Weights of a small GPT-style language model, trained from scratch on English Wikipedia: tied embeddings.
Each number is 50 + 15 x the weight over its row's rms, rounded and kept within 0 to 99. Layers, rows and columns count from 0. The size before them is the row's rms in percent of the matrix's.

# layer 3 MLP gate, 256x128, rms 0.0968, rows 106-124, columns 0-127
099:78 31 45 48 31 29 35 24 63 43 49 68 41 59 72 54 25 41 27 37 53 62 49 77 76 56 47 54 40 44 50 53 89 70 14 26 54 38 36 41 60 55 57 38 38 75 57 63 45 42 56 73 42 58 63 74 50 58 85 57 45 39 56 48 47 66 53 60 59 67 47 68 42 75 34 74 60 59 40 40 44 37 66 51 65 66 73 39 53 35 80 57 47 50 31 33 61 54 53 68 30 71 54 25 65 53 78 50 67 43 37 40 43 42 46 32 60 36 78 47 36 59 55 64 61 23 44 39
096:42 64 65 51 77 49 13 39 67 00 46 39 57 57 54 63 35 81 55 58 45 49 40 72 52 46 72 41 50 74 51 22 54 38 64 53 69 31 50 43 76 66 37 27 51 42 56 38 54 54 57 22 47 36 63 63 25 39 45 48 34 35 56 44 42 53 42 77 57 51 45 52 41 49 50 60 69 65 29 42 36 62 45 43 63 29 35 56 61 42 42 53 39 51 67 64 55 62 53 23 57 42 38 39 61 48 60 47 33 22 47 62 54 54 19 54 51 56 70 43 64 63 77 50 11 52 63 68
096:54 40 49 53 56 61 70 32 68 50 65 23 66 53 82 30 53 43 47 69 65 70 25 66 69 44 60 68 33 63 39 49 54 62 25 66 42 55 36 68 53 74 59 32 47 66 30 67 55 54 22 62 55 45 55 42 56 17 54 26 46 15 43 64 60 49 67 71 51 42 72 90 28 32 30 42 33 37 64 68 62 56 38 78 37 50 73 61 49 44 64 49 50 39 50 39 47 56 62 45 45 77 48 55 45 43 47 77 44 48 84 40 31 33 45 43 48 37 52 53 40 83 48 48 43 68 36 42
097:58 74 25 74 33 62 64 49 59 61 48 19 33 28 55 47 65 37 07 30 44 47 31 27 59 40 42 53 69 56 55 60 60 45 34 59 47 46 49 31 36 88 81 32 50 56 45 29 41 59 54 30 43 67 48 38 54 67 61 16 54 48 62 34 28 59 56 31 55 28 37 34 42 36 70 67 55 51 56 53 58 37 44 51 50 42 34 62 77 63 87 45 55 50 39 51 47 43 49 69 54 46 34 60 32 49 73 66 49 56 48 61 36 12 72 53 55 41 68 33 47 58 34 50 40 19 38 36
099:71 44 65 64 44 36 41 74 40 68 44 54 46 61 13 62 89 75 62 60 54 54 47 55 39 54 59 46 39 54 64 21 25 61 54 41 53 53 42 45 58 54 43 59 48 50 63 92 38 59 59 75 63 64 56 45 59 54 80 57 76 57 43 52 42 35 56 71 27 29 63 36 59 40 19 55 50 56 48 56 64 46 61 36 46 71 60 48 28 38 45 42 15 42 55 47 55 48 70 47 50 21 41 50 58 63 14 24 49 29 18 44 42 69 60 58 12 50 50 67 54 59 32 52 47 38 59 35
100:42 18 84 53 30 67 55 23 41 41 43 49 63 68 52 46 58 60 52 57 43 69 55 48 53 74 58 49 33 68 57 76 78 15 57 55 26 56 30 52 50 51 49 71 48 66 48 64 41 25 35 62 32 71 55 58 37 44 66 85 47 61 18 75 86 52 44 67 29 31 56 39 43 50 49 62 58 66 59 42 41 55 41 40 52 55 72 48 62 37 68 35 53 60 73 29 29 60 53 39 61 44 46 56 50 38 58 65 51 38 38 18 57 56 70 48 79 58 71 57 45 73 32 66 42 61 48 27
103:32 32 63 35 50 43 61 51 73 53 52 80 57 51 26 72 67 54 49 31 38 55 45 64 65 26 64 52 46 62 25 47 46 48 52 36 68 48 60 44 46 52 59 54 26 73 47 44 60 53 68 72 36 73 45 67 61 72 58 45 67 47 44 92 61 50 63 36 52 58 33 40 52 55 54 51 28 57 87 74 62 44 57 46 43 70 58 64 48 30 37 38 55 31 40 64 34 62 58 69 34 50 30 44 28 90 60 35 58 37 60 32 55 56 39 73 93 53 19 65 58 33 31 62 57 58 59 67
108:59 56 54 70 44 56 52 55 43 47 65 72 45 59 41 52 73 49 45 52 38 39 70 22 82 41 30 36 58 37 39 46 46 28 38 62 33 48 44 55 31 75 23 47 32 42 55 22 64 32 52 25 44 57 46 69 49 54 82 58 39 53 60 54 45 66 47 47 77 74 79 50 34 67 24 39 62 39 46 44 37 51 38 78 63 59 48 29 42 47 71 36 64 52 42 43 35 66 57 43 43 74 63 37 47 57 70 51 50 69 17 24 65 37 50 60 48 49 20 53 83 33 92 58 56 66 44 57
104:44 49 56 27 34 40 41 54 62 27 42 54 52 66 59 66 48 67 37 87 47 60 60 20 65 60 49 27 59 53 59 62 39 39 47 36 16 44 34 55 14 62 44 52 44 34 52 22 45 51 68 53 68 43 44 25 54 52 64 55 52 49 59 49 71 41 55 61 85 49 65 47 65 59 66 67 37 34 50 81 29 52 40 62 50 36 31 55 53 57 60 55 60 19 52 36 81 59 33 46 31 67 73 60 28 56 58 40 50 41 55 48 53 62 76 36 59 38 15 28 71 40 67 10 49 42 49 66
105:64 53 55 53 54 55 46 46 37 68 45 36 34 52 26 78 48 59 54 34 66 69 34 62 51 49 51 14 41 56 43 42 94 28 52 47 39 49 81 16 65 75 69 42 54 60 51 41 26 71 65 59 77 36 45 52 64 64 48 53 65 52 52 70 50 59 80 56 48 43 66 85 46 54 42 52 39 41 44 48 68 47 13 46 70 51 45 40 56 54 56 32 25 24 71 55 42 50 59 53 50 54 64 71 64 49 55 33 58 68 58 65 37 50 51 38 86 76 55 46 78 65 42 64 50 49 60 79
103:65 42 37 52 51 46 35 51 58 18 49 60 18 43 63 45 20 56 64 53 49 69 57 44 26 76 36 71 87 57 35 66 08 34 31 42 68 54 43 32 25 51 41 53 71 23 40 50 53 69 78 70 67 55 48 67 46 47 37 49 43 58 58 48 68 89 52 51 54 48 64 46 45 77 55 44 44 47 71 39 48 69 35 32 41 62 55 22 40 40 56 32 76 51 32 46 53 64 52 46 62 52 41 54 48 35 51 40 44 42 83 49 37 32 49 35 25 18 31 34 58 47 52 42 44 47 69 56
104:42 63 51 82 94 15 27 30 25 68 52 69 32 48 58 41 46 46 68 37 52 42 54 39 54 45 27 38 47 37 33 47 54 68 50 52 55 37 57 60 48 68 46 73 56 67 44 62 65 64 69 51 51 50 29 34 44 52 49 33 63 64 69 31 37 43 60 56 45 30 74 48 39 60 45 48 70 69 64 55 41 71 65 57 60 70 49 51 57 55 44 75 72 76 29 59 64 69 99 69 44 38 52 29 50 54 43 38 25 45 42 40 73 52 62 31 44 53 57 53 61 48 43 77 64 58 36 30
104:68 49 34 61 65 32 24 53 67 70 47 46 57 79 80 29 20 36 43 74 55 45 32 57 39 55 28 72 65 64 52 44 21 28 55 49 62 27 49 64 23 51 63 38 40 37 52 67 36 39 77 44 60 60 65 47 55 49 45 44 45 52 68 51 49 50 40 48 51 73 44 76 29 49 21 70 04 48 27 55 33 57 39 32 50 57 54 41 52 67 38 44 53 59 34 67 39 61 56 46 62 59 07 51 25 55 43 42 37 39 83 52 60 48 57 55 49 64 54 44 48 27 54 64 31 70 53 61
102:60 75 45 51 48 53 65 37 61 52 33 55 75 56 43 65 59 55 57 56 80 42 80 29 41 21 55 34 34 51 15 56 33 33 79 55 47 50 63 60 45 35 76 74 44 46 52 45 40 69 40 50 65 38 42 72 67 48 59 81 41 50 51 80 50 45 66 30 50 66 16 28 53 60 62 39 27 49 51 73 40 69 58 73 49 62 57 45 49 26 39 49 45 27 45 46 60 52 43 30 36 38 04 57 54 55 53 50 58 40 74 31 57 67 38 61 27 69 45 40 44 44 48 52 27 30 72 44
101:59 34 36 48 80 17 76 41 42 54 59 48 42 32 40 48 65 69 82 47 20 36 54 71 34 40 70 57 36 46 27 41 72 66 61 56 33 62 32 47 44 65 59 55 21 73 81 66 44 50 75 36 39 61 44 47 71 53 61 56 50 44 44 21 10 59 42 78 75 32 32 53 38 46 41 45 48 56 66 35 69 48 43 62 30 39 46 69 43 31 48 49 81 58 58 32 40 60 55 63 40 59 73 65 42 22 43 69 73 57 51 50 33 39 57 46 42 51 74 35 57 59 35 54 39 56 48 48
094:39 48 58 68 42 51 50 55 31 47 28 58 59 50 54 37 69 64 31 56 34 74 24 76 62 49 48 30 31 48 35 62 52 52 46 68 62 31 62 79 86 41 39 82 57 57 41 59 55 43 65 66 30 66 30 37 31 31 72 54 27 50 63 86 40 62 67 76 59 82 35 33 51 46 49 53 62 70 49 47 41 52 50 61 65 47 57 70 36 72 44 35 94 42 51 46 39 45 52 30 59 59 49 40 43 60 72 41 56 39 60 83 62 51 63 34 43 80 35 68 49 59 58 65 50 71 47 44
103:44 58 68 49 26 68 48 46 58 67 70 59 38 49 47 54 36 30 45 52 44 54 62 38 73 65 33 22 35 22 52 70 63 63 55 75 65 49 39 29 40 52 62 31 45 77 46 32 44 54 31 38 11 76 56 57 52 53 58 48 57 72 42 65 62 33 77 66 52 10 47 42 37 52 69 54 60 63 64 73 45 10 45 40 63 60 59 60 50 50 61 45 67 64 66 50 61 41 42 65 67 24 32 40 51 45 40 16 69 36 63 29 46 51 20 54 49 60 33 64 62 40 54 38 71 31 56 41
102:73 40 52 51 60 35 48 59 48 57 38 48 25 72 31 59 43 25 63 55 43 60 38 53 62 46 60 65 49 65 58 41 49 69 29 12 74 45 63 30 33 47 87 22 83 62 28 64 66 31 34 47 46 44 51 27 64 33 51 71 42 25 53 51 36 68 29 38 35 54 52 42 38 56 39 58 52 45 67 39 22 52 66 68 25 54 50 45 35 38 47 62 66 43 30 88 47 74 57 43 15 61 57 52 39 31 57 61 36 35 65 64 51 62 91 48 39 43 48 59 41 52 49 41 39 54 42 41
100:49 71 84 70 29 51 63 74 41 41 51 56 53 59 40 45 63 30 63 44 24 51 68 64 45 33 52 30 51 58 42 31 54 59 34 77 63 68 63 60 79 62 60 65 47 85 69 56 42 38 41 46 15 71 85 50 69 56 74 67 51 38 50 54 65 52 58 52 45 48 44 23 53 44 51 66 54 25 64 42 37 69 26 53 40 26 44 56 76 46 52 51 35 26 57 70 63 55 50 40 58 33 54 38 66 46 44 65 29 46 53 69 75 49 21 42 54 31 58 59 65 57 48 61 29 69 83 59
# layer 3 MLP up, 256x128, rms 0.0966, rows 106-123, columns 0-127
097:28 51 36 23 40 55 31 34 49 65 52 45 52 73 33 54 63 76 34 40 45 40 51 51 62 50 61 51 51 62 66 44 58 52 72 50 66 40 41 42 39 36 44 26 37 50 26 90 65 41 39 58 02 45 70 69 60 43 50 72 12 48 35 49 44 46 52 54 33 39 80 15 68 40 31 53 42 84 46 57 37 52 44 44 53 27 58 43 58 32 38 62 35 57 84 46 39 57 51 59 50 42 34 63 58 33 36 36 57 51 61 90 46 52 44 53 72 80 46 59 54 40 31 43 43 60 54 49
095:58 68 54 54 45 25 72 60 36 37 35 79 38 76 39 51 54 37 58 67 50 42 68 34 56 31 41 46 43 40 45 72 32 60 42 89 70 35 44 53 55 69 29 64 22 38 34 45 56 67 15 51 37 36 70 46 52 45 36 47 49 45 56 57 39 52 63 64 28 42 29 45 51 40 78 41 54 49 46 44 49 18 65 34 45 20 40 49 57 70 46 54 52 71 77 17 50 43 50 46 57 41 57 49 48 51 58 76 37 49 47 84 26 25 75 38 25 58 21 66 41 49 39 50 67 53 49 26
097:82 29 50 48 47 49 48 82 59 68 36 53 79 77 48 57 47 56 46 30 44 38 58 50 51 44 66 60 73 37 41 75 61 29 26 44 26 27 46 56 30 69 90 75 56 37 38 63 47 33 76 47 65 39 66 48 50 36 48 48 62 53 71 40 74 42 44 54 49 59 42 42 50 35 32 42 56 36 43 49 26 18 55 69 35 73 40 79 42 42 46 43 42 36 47 62 57 55 40 54 76 09 32 33 42 35 76 37 47 51 49 53 58 51 60 27 56 65 61 29 64 31 56 57 37 29 38 58
096:40 33 66 36 44 61 51 53 62 74 51 61 40 41 40 52 59 38 77 84 51 72 47 48 43 26 59 36 49 33 60 33 60 34 56 54 65 60 57 63 22 32 64 41 46 35 22 42 80 34 55 42 32 50 46 70 54 46 28 34 19 37 76 73 76 67 74 30 54 52 55 37 25 50 34 55 38 76 46 48 38 55 38 41 67 71 43 51 40 53 65 51 69 29 71 41 47 59 48 54 09 61 50 55 39 52 60 41 68 65 48 53 28 42 61 67 45 57 51 34 11 27 27 56 63 36 40 46
102:47 78 61 56 64 25 61 64 49 23 78 62 65 46 54 79 34 31 62 29 40 44 19 50 36 53 46 39 48 51 66 54 52 40 34 48 49 49 41 58 31 48 54 63 52 67 57 67 42 39 31 37 64 49 41 77 53 35 72 56 07 59 46 75 49 24 61 44 48 59 36 50 54 54 59 36 31 46 60 37 16 62 74 46 52 63 36 26 37 33 51 65 53 37 65 50 55 25 76 62 28 44 52 18 52 91 50 47 39 56 47 52 30 64 35 38 50 46 71 50 77 55 53 57 52 39 30 76
097:44 48 49 49 37 53 52 37 45 37 27 55 35 22 61 45 57 53 26 74 70 54 78 58 60 48 69 55 57 24 41 40 13 46 55 58 36 54 39 50 73 33 56 52 49 78 52 61 55 27 52 41 38 38 93 70 59 27 44 51 55 53 49 73 22 57 61 37 33 49 57 44 66 39 36 51 68 29 89 61 34 57 65 56 55 46 54 68 50 60 46 31 55 36 65 15 32 44 57 35 44 38 50 64 64 36 41 61 60 53 66 56 68 36 60 29 53 45 84 36 28 70 71 31 34 68 65 63
100:69 66 37 33 60 71 52 65 34 18 30 25 79 37 76 47 62 38 33 58 54 45 30 40 49 43 27 51 89 44 62 66 49 55 36 54 38 54 74 43 47 80 28 74 52 51 59 18 50 33 66 57 63 21 27 48 43 41 49 42 49 42 55 38 57 80 51 39 54 45 76 60 39 48 43 49 37 48 54 72 45 45 54 57 61 23 53 43 63 22 23 52 41 70 56 39 60 34 53 31 56 62 57 28 55 36 52 63 26 46 58 46 54 70 39 56 35 31 19 48 67 49 47 36 16 37 47 57
109:66 85 59 28 60 70 40 48 57 87 52 35 36 50 19 38 58 13 58 64 53 75 38 45 36 52 62 34 64 54 63 56 31 53 38 36 62 33 61 35 52 62 77 39 43 53 54 30 38 63 58 68 52 67 83 68 58 48 76 58 50 45 46 58 36 60 39 50 69 55 47 61 62 49 40 57 53 44 28 30 56 75 57 35 58 60 31 52 40 31 54 76 37 52 58 50 66 41 51 62 33 42 36 45 52 37 39 44 50 71 47 60 54 46 59 32 68 56 73 50 83 82 43 80 56 49 06 41
101:72 43 49 38 42 77 26 51 51 27 36 33 64 55 71 40 34 66 68 62 13 69 82 64 64 44 55 38 68 39 58 51 24 40 51 47 74 38 37 69 65 48 26 66 57 70 85 56 68 52 43 48 33 49 55 41 68 46 47 47 43 59 36 75 79 39 48 58 35 43 59 31 49 54 45 68 47 40 54 85 56 61 81 73 55 48 40 47 26 54 57 45 36 39 67 56 46 57 34 65 30 40 71 45 36 29 59 58 47 54 44 44 39 75 51 56 48 51 73 68 52 60 12 72 63 47 44 70
106:60 53 30 39 64 56 76 45 54 30 36 77 44 49 32 33 30 27 50 37 68 70 61 46 32 98 62 47 63 50 72 55 42 35 50 56 75 58 64 48 39 84 58 51 49 51 69 50 39 50 30 45 49 42 62 74 62 68 59 48 52 55 54 61 68 32 18 49 52 62 58 43 55 71 43 74 81 48 56 55 30 28 53 67 38 38 46 40 52 44 17 52 47 46 50 49 44 54 73 69 36 49 70 37 58 91 78 34 60 58 48 57 43 47 62 36 72 44 69 47 62 84 65 57 64 48 62 46
103:47 25 39 46 72 73 43 55 58 37 47 52 45 53 68 57 21 49 19 57 56 79 36 62 49 55 33 38 47 50 74 49 69 53 60 51 59 50 41 82 21 41 71 48 49 64 45 49 56 59 48 52 47 51 74 65 22 63 56 55 71 39 53 43 67 73 20 54 63 62 56 88 40 78 25 78 49 60 65 86 52 48 72 66 25 47 43 32 56 65 60 25 63 68 54 80 42 72 60 46 46 65 56 47 55 43 38 56 58 45 70 55 51 55 64 52 60 76 65 63 69 59 39 58 68 63 52 29
108:17 45 31 84 41 49 64 37 42 53 62 74 43 47 40 43 55 35 58 53 41 48 55 34 52 55 75 36 42 79 31 61 74 82 39 43 73 41 44 46 52 50 47 37 51 20 51 65 49 63 30 38 54 41 32 44 50 51 61 32 27 48 52 36 41 59 72 45 45 28 55 26 43 65 53 54 80 66 37 48 52 50 67 58 50 31 34 60 40 21 33 77 52 55 53 52 40 56 67 71 39 35 19 42 45 36 53 55 10 63 52 39 43 79 55 39 53 52 24 55 31 23 40 61 88 54 31 54
106:33 66 18 49 69 26 55 36 30 59 67 71 26 48 32 77 48 72 22 50 31 66 47 46 22 47 71 50 28 44 75 24 54 49 48 58 29 63 55 56 80 55 59 56 36 47 33 57 52 54 50 50 59 40 75 35 67 52 61 56 37 70 33 52 29 87 52 86 51 54 44 54 36 53 36 50 16 42 66 76 56 42 68 46 47 47 44 77 63 46 52 72 48 64 48 39 50 44 38 82 49 38 38 67 38 35 43 53 57 55 66 72 42 56 53 52 32 39 42 52 58 57 49 73 71 66 31 70
102:59 68 44 61 62 24 57 60 27 67 57 42 74 64 74 62 70 49 57 55 49 69 42 52 64 60 54 40 48 49 76 32 38 53 35 79 61 83 66 21 81 62 73 24 46 56 69 62 55 55 58 32 38 38 49 73 52 46 18 52 67 67 53 45 51 33 71 44 56 50 47 69 78 62 49 51 20 40 27 41 51 57 55 49 43 61 71 30 66 58 49 24 42 69 62 46 72 56 24 37 63 28 73 32 49 85 44 47 42 56 65 76 58 49 51 43 64 70 48 70 47 48 57 52 61 62 66 51
100:50 80 70 55 73 47 45 40 95 39 66 28 25 57 59 47 55 72 48 39 72 67 27 47 64 63 67 76 38 49 41 48 15 72 45 63 43 16 70 28 28 30 42 31 42 43 21 56 26 59 59 38 65 44 56 70 51 56 50 54 65 40 44 19 66 37 46 45 39 71 60 58 43 51 39 54 37 54 45 51 55 51 83 29 69 48 23 46 60 35 58 48 33 71 51 46 56 52 53 60 51 51 49 43 49 57 49 56 46 67 47 77 47 28 54 16 67 46 45 44 28 56 66 47 32 33 44 68
090:19 67 76 50 44 46 69 53 63 57 53 52 81 41 41 59 47 45 35 36 36 47 61 52 19 38 70 16 55 37 71 49 57 53 44 51 48 51 46 57 60 47 54 66 58 65 22 66 74 53 65 12 44 52 47 43 33 60 51 37 37 40 70 45 27 46 37 27 64 35 25 35 45 51 57 59 44 38 77 67 50 69 49 40 69 31 35 55 45 49 32 74 88 44 64 38 60 36 32 68 37 65 25 40 61 48 46 51 40 60 61 74 40 71 57 01 58 27 51 51 36 55 48 68 44 53 43 40
103:43 76 48 50 31 60 23 43 41 61 29 45 62 58 52 20 51 35 41 67 50 51 48 46 57 59 67 53 40 83 44 62 18 51 60 25 26 50 37 53 33 82 56 53 41 37 54 64 39 19 64 47 28 30 15 31 49 45 58 41 25 50 36 35 52 52 30 62 78 26 56 34 57 52 44 41 48 68 34 57 23 64 23 64 62 57 66 60 36 69 46 45 13 52 39 55 29 65 46 40 64 43 65 35 68 39 55 30 52 68 54 64 49 44 20 65 54 57 63 27 56 45 44 62 36 40 60 72
100:90 15 76 43 44 34 39 65 51 39 45 35 56 52 23 52 85 40 52 31 52 40 53 30 52 65 68 74 36 56 15 43 61 48 36 57 25 54 48 58 35 48 64 37 44 56 49 54 78 74 36 60 70 68 51 32 51 54 61 74 23 49 40 38 41 52 63 52 38 34 40 22 23 55 68 67 74 62 55 34 24 47 54 57 35 50 57 40 29 30 28 61 32 55 71 71 39 57 52 61 30 52 68 60 52 42 25 53 56 66 46 62 42 71 55 57 37 37 25 44 46 40 48 56 50 21 60 47
# layer 3 MLP down (transposed), 256x128, rms 0.0907, rows 106-123, columns 0-127
098:51 84 17 46 23 22 38 43 56 35 74 78 70 66 76 54 62 41 56 57 60 47 56 88 65 53 57 50 54 61 69 41 41 51 58 27 58 25 80 54 40 45 22 55 68 47 58 43 46 62 40 45 61 75 76 52 37 42 67 47 66 37 33 54 48 50 55 40 32 34 40 63 63 52 41 47 54 48 11 40 17 46 51 50 51 84 41 20 32 39 61 50 38 32 53 63 48 49 42 68 30 59 42 51 67 72 64 56 55 42 78 60 25 31 48 54 52 71 42 63 52 48 53 73 47 47 51 54
096:48 45 74 61 47 40 16 46 53 30 46 55 29 15 48 41 36 21 60 51 51 68 56 69 14 31 41 53 40 35 36 35 41 60 59 48 55 56 41 24 38 53 47 47 67 49 64 37 64 57 57 58 45 50 70 52 49 60 95 44 63 41 37 69 36 72 76 66 79 42 38 41 50 45 56 40 56 34 56 67 52 76 45 37 70 28 54 45 40 56 44 37 49 36 57 58 54 43 42 60 69 06 28 29 40 55 67 19 32 70 76 39 52 63 29 74 53 58 53 60 51 51 52 39 49 30 59 31
095:59 56 52 51 53 56 30 39 74 52 43 54 23 24 61 38 58 42 50 32 72 56 69 44 40 47 69 42 54 35 68 45 46 36 54 40 51 37 46 29 29 43 51 57 54 71 20 68 38 54 48 68 71 50 68 39 44 32 49 67 43 54 43 51 51 41 70 88 47 62 49 42 57 14 66 52 30 40 61 46 47 43 58 40 27 53 33 70 43 44 10 20 54 71 29 65 58 14 18 55 64 31 24 55 55 63 42 62 57 33 59 43 58 76 41 21 33 58 47 32 41 58 43 40 51 33 74 69
094:57 81 24 33 30 49 41 28 46 41 44 78 57 73 65 69 77 26 76 47 39 38 43 63 77 44 53 38 23 39 57 18 66 64 84 41 52 16 74 40 70 29 65 35 61 38 49 54 26 62 57 43 52 44 31 61 48 42 63 46 59 89 34 51 34 60 31 62 71 70 53 82 50 34 39 57 51 33 48 63 59 52 40 56 55 51 55 42 39 38 44 45 45 54 41 30 56 49 41 40 51 49 39 38 77 43 59 59 41 26 50 32 60 64 45 55 65 36 27 67 33 31 62 53 48 41 62 62
101:50 49 82 40 80 37 40 43 53 61 60 60 21 30 37 61 57 35 36 36 45 68 52 51 60 45 69 52 70 42 45 72 61 60 72 57 56 68 34 55 41 52 60 58 48 53 54 48 55 54 26 54 60 63 50 78 57 50 60 49 29 36 39 66 52 40 49 42 50 83 53 59 48 39 54 39 46 44 37 34 49 34 48 14 70 70 23 14 31 44 46 49 49 70 25 32 36 91 38 40 38 56 56 46 65 55 36 65 58 49 61 48 36 49 44 34 34 76 36 49 81 58 53 34 99 28 66 56
102:28 44 27 61 52 39 44 58 25 75 21 24 75 11 44 61 59 64 22 20 35 74 41 70 27 56 45 42 50 39 58 55 72 32 45 46 65 41 34 53 55 53 32 32 74 60 55 62 64 63 59 33 35 64 35 19 46 50 65 44 46 47 37 40 64 34 39 63 49 39 51 44 55 49 45 24 36 68 22 47 35 69 40 67 37 51 39 36 61 44 74 69 64 62 56 60 48 61 47 69 38 36 59 49 37 46 43 55 54 24 45 12 46 51 63 31 48 58 49 78 59 44 40 47 18 46 63 39
102:40 61 45 58 43 67 57 69 61 21 75 33 43 24 50 61 41 38 58 53 53 31 42 34 54 47 60 34 71 45 64 41 55 60 58 63 43 44 35 36 58 42 69 56 46 44 80 74 47 49 30 37 46 54 33 23 76 51 45 35 54 64 69 14 20 59 48 39 63 45 70 50 60 62 45 74 69 42 26 35 61 41 65 52 71 39 32 40 62 39 66 63 46 61 59 41 53 12 18 25 48 32 59 51 43 29 61 46 23 60 49 45 73 46 33 26 58 52 52 64 12 55 46 49 74 59 43 27
107:34 34 56 70 61 36 60 50 41 51 37 67 56 41 59 80 46 76 53 35 65 34 58 55 31 31 32 74 26 78 52 48 72 46 56 50 42 73 37 46 54 63 50 69 35 36 50 59 61 40 42 47 71 28 15 16 50 27 47 44 70 51 76 47 56 53 41 56 37 43 60 54 50 38 40 52 73 55 49 52 42 41 37 42 44 31 68 62 54 73 33 40 70 52 24 35 40 00 49 70 43 64 55 41 52 47 57 90 55 48 47 33 60 49 38 46 41 51 49 41 40 40 44 50 37 36 69 23
103:71 74 45 69 63 65 60 54 67 54 23 53 32 99 73 24 54 36 39 34 63 59 51 24 36 46 57 51 31 34 48 48 56 63 70 42 42 71 72 43 44 74 57 44 26 47 29 45 46 46 30 41 34 59 52 57 53 53 46 38 53 57 27 42 41 35 37 50 50 23 58 82 43 54 49 63 64 36 39 42 49 67 48 72 48 64 39 64 41 31 39 49 55 50 60 43 25 97 62 66 48 65 48 36 50 93 44 58 54 78 46 60 49 55 24 53 57 36 56 56 33 41 53 39 38 57 48 39
105:30 34 41 41 56 47 44 45 51 44 46 53 59 27 59 58 48 66 28 30 29 71 45 47 47 18 86 34 46 54 51 56 00 79 74 53 52 63 53 60 85 71 35 65 25 31 44 60 61 58 46 52 58 61 70 49 32 48 49 50 35 25 42 34 51 66 43 52 53 60 72 56 18 39 41 39 48 33 60 59 26 27 59 43 32 32 69 72 50 70 46 66 42 73 28 37 47 50 34 31 58 67 45 68 52 62 25 50 45 61 34 37 47 66 31 60 26 42 43 30 57 64 57 44 44 56 43 33
102:43 48 73 45 38 72 47 48 46 64 41 35 67 51 65 53 47 57 55 38 41 42 42 40 61 52 51 39 41 63 51 85 65 36 67 77 48 48 35 35 61 31 70 34 27 39 74 36 71 46 38 42 50 41 56 34 45 67 33 36 58 54 45 55 45 30 40 33 62 29 54 39 29 44 30 34 50 54 41 42 48 32 59 43 63 73 41 54 28 67 37 66 36 45 86 61 46 96 66 42 23 60 52 36 54 70 65 46 51 43 24 55 81 62 66 53 94 62 58 62 45 68 51 41 44 53 29 14
102:46 50 53 74 67 49 46 60 16 55 50 33 50 65 86 42 29 72 53 62 47 36 56 48 38 57 59 59 37 69 49 64 31 62 61 51 50 37 42 80 64 71 39 49 44 23 60 66 44 55 70 55 68 27 08 38 55 35 55 29 59 40 42 36 51 55 43 58 40 18 57 41 50 43 44 71 61 63 44 43 49 62 52 53 47 38 18 60 69 57 59 70 44 69 35 71 47 78 70 59 37 64 51 64 20 38 60 44 48 56 58 41 93 72 66 33 47 33 39 61 76 65 56 74 50 64 41 35
103:36 40 15 71 50 45 21 50 39 59 42 56 49 67 70 33 24 59 49 59 88 37 52 46 35 50 47 64 60 41 45 38 31 21 77 56 64 26 56 60 55 51 52 48 37 24 55 55 52 50 49 58 58 47 70 51 48 64 74 84 25 48 64 50 47 60 73 59 64 76 41 45 53 37 36 87 39 41 50 53 29 63 25 56 35 38 29 52 41 68 35 60 44 45 60 32 58 33 44 44 40 49 48 66 19 65 53 54 36 47 58 28 58 22 55 67 39 55 45 67 78 29 55 62 27 66 27 72
101:42 62 49 75 71 51 54 95 49 74 47 69 29 62 37 32 86 35 91 30 46 64 64 30 40 59 68 63 33 61 56 22 49 75 58 56 47 43 70 81 55 54 53 74 62 60 35 56 40 44 59 30 58 42 49 32 48 41 59 57 71 51 58 57 77 47 33 76 39 44 38 56 60 42 50 56 54 35 34 58 36 33 86 64 51 73 39 70 52 53 63 48 56 50 76 38 71 47 31 55 58 43 49 60 27 62 43 37 43 55 69 49 32 65 48 74 60 57 37 23 47 68 53 59 48 57 56 45
100:38 44 42 64 78 45 65 67 44 46 35 33 42 80 50 40 63 50 64 57 38 92 42 82 61 71 77 60 43 39 32 32 47 55 80 77 67 42 59 29 31 65 53 33 31 39 55 35 45 59 60 57 81 67 59 46 59 63 67 72 45 73 84 22 43 57 55 53 70 50 30 55 53 44 56 62 44 73 68 26 58 50 51 56 21 26 46 49 54 46 35 60 69 63 64 29 59 66 54 55 55 58 45 31 47 36 71 54 47 51 54 41 41 25 36 52 56 84 52 57 44 52 60 66 49 37 31 62
094:46 42 48 61 52 57 61 53 47 56 60 75 74 51 60 34 44 61 35 47 79 37 52 50 50 34 64 49 57 60 37 89 87 49 62 41 60 53 81 57 57 61 33 75 65 54 41 59 57 60 65 50 48 34 35 30 57 37 54 46 18 37 38 58 37 34 61 61 43 51 42 40 58 33 71 60 49 54 64 56 36 46 22 68 46 57 56 51 68 28 33 44 52 72 62 78 63 97 71 46 53 75 10 42 39 57 60 78 57 63 55 52 53 55 78 38 72 48 77 63 65 64 53 71 54 52 59 55
106:59 47 48 36 74 46 78 71 57 30 41 48 36 58 58 75 51 61 51 71 52 25 57 48 54 38 50 30 64 53 35 22 39 53 62 56 41 53 44 51 50 39 72 32 52 50 74 54 71 46 56 36 47 41 68 37 60 37 57 53 41 49 96 59 62 54 73 80 51 18 66 74 61 42 50 38 52 20 40 60 84 26 67 51 65 19 38 53 48 51 63 34 33 55 36 41 49 34 46 62 48 65 25 06 34 71 41 49 57 58 48 55 66 57 46 47 47 64 54 51 82 31 36 38 76 46 48 44
103:49 46 32 43 36 28 73 52 56 46 53 63 58 90 41 54 37 44 46 54 37 55 53 47 57 45 38 35 56 39 66 57 50 52 43 54 65 53 57 52 39 37 78 43 73 37 62 74 33 38 51 44 65 45 50 06 42 43 55 73 45 28 60 51 49 65 46 71 53 72 46 36 37 53 60 52 50 38 55 41 58 50 49 52 69 55 62 51 33 32 46 72 70 55 42 66 34 99 73 70 29 52 75 72 40 43 54 68 47 64 48 34 36 38 54 54 48 48 42 59 59 65 45 60 57 59 60 54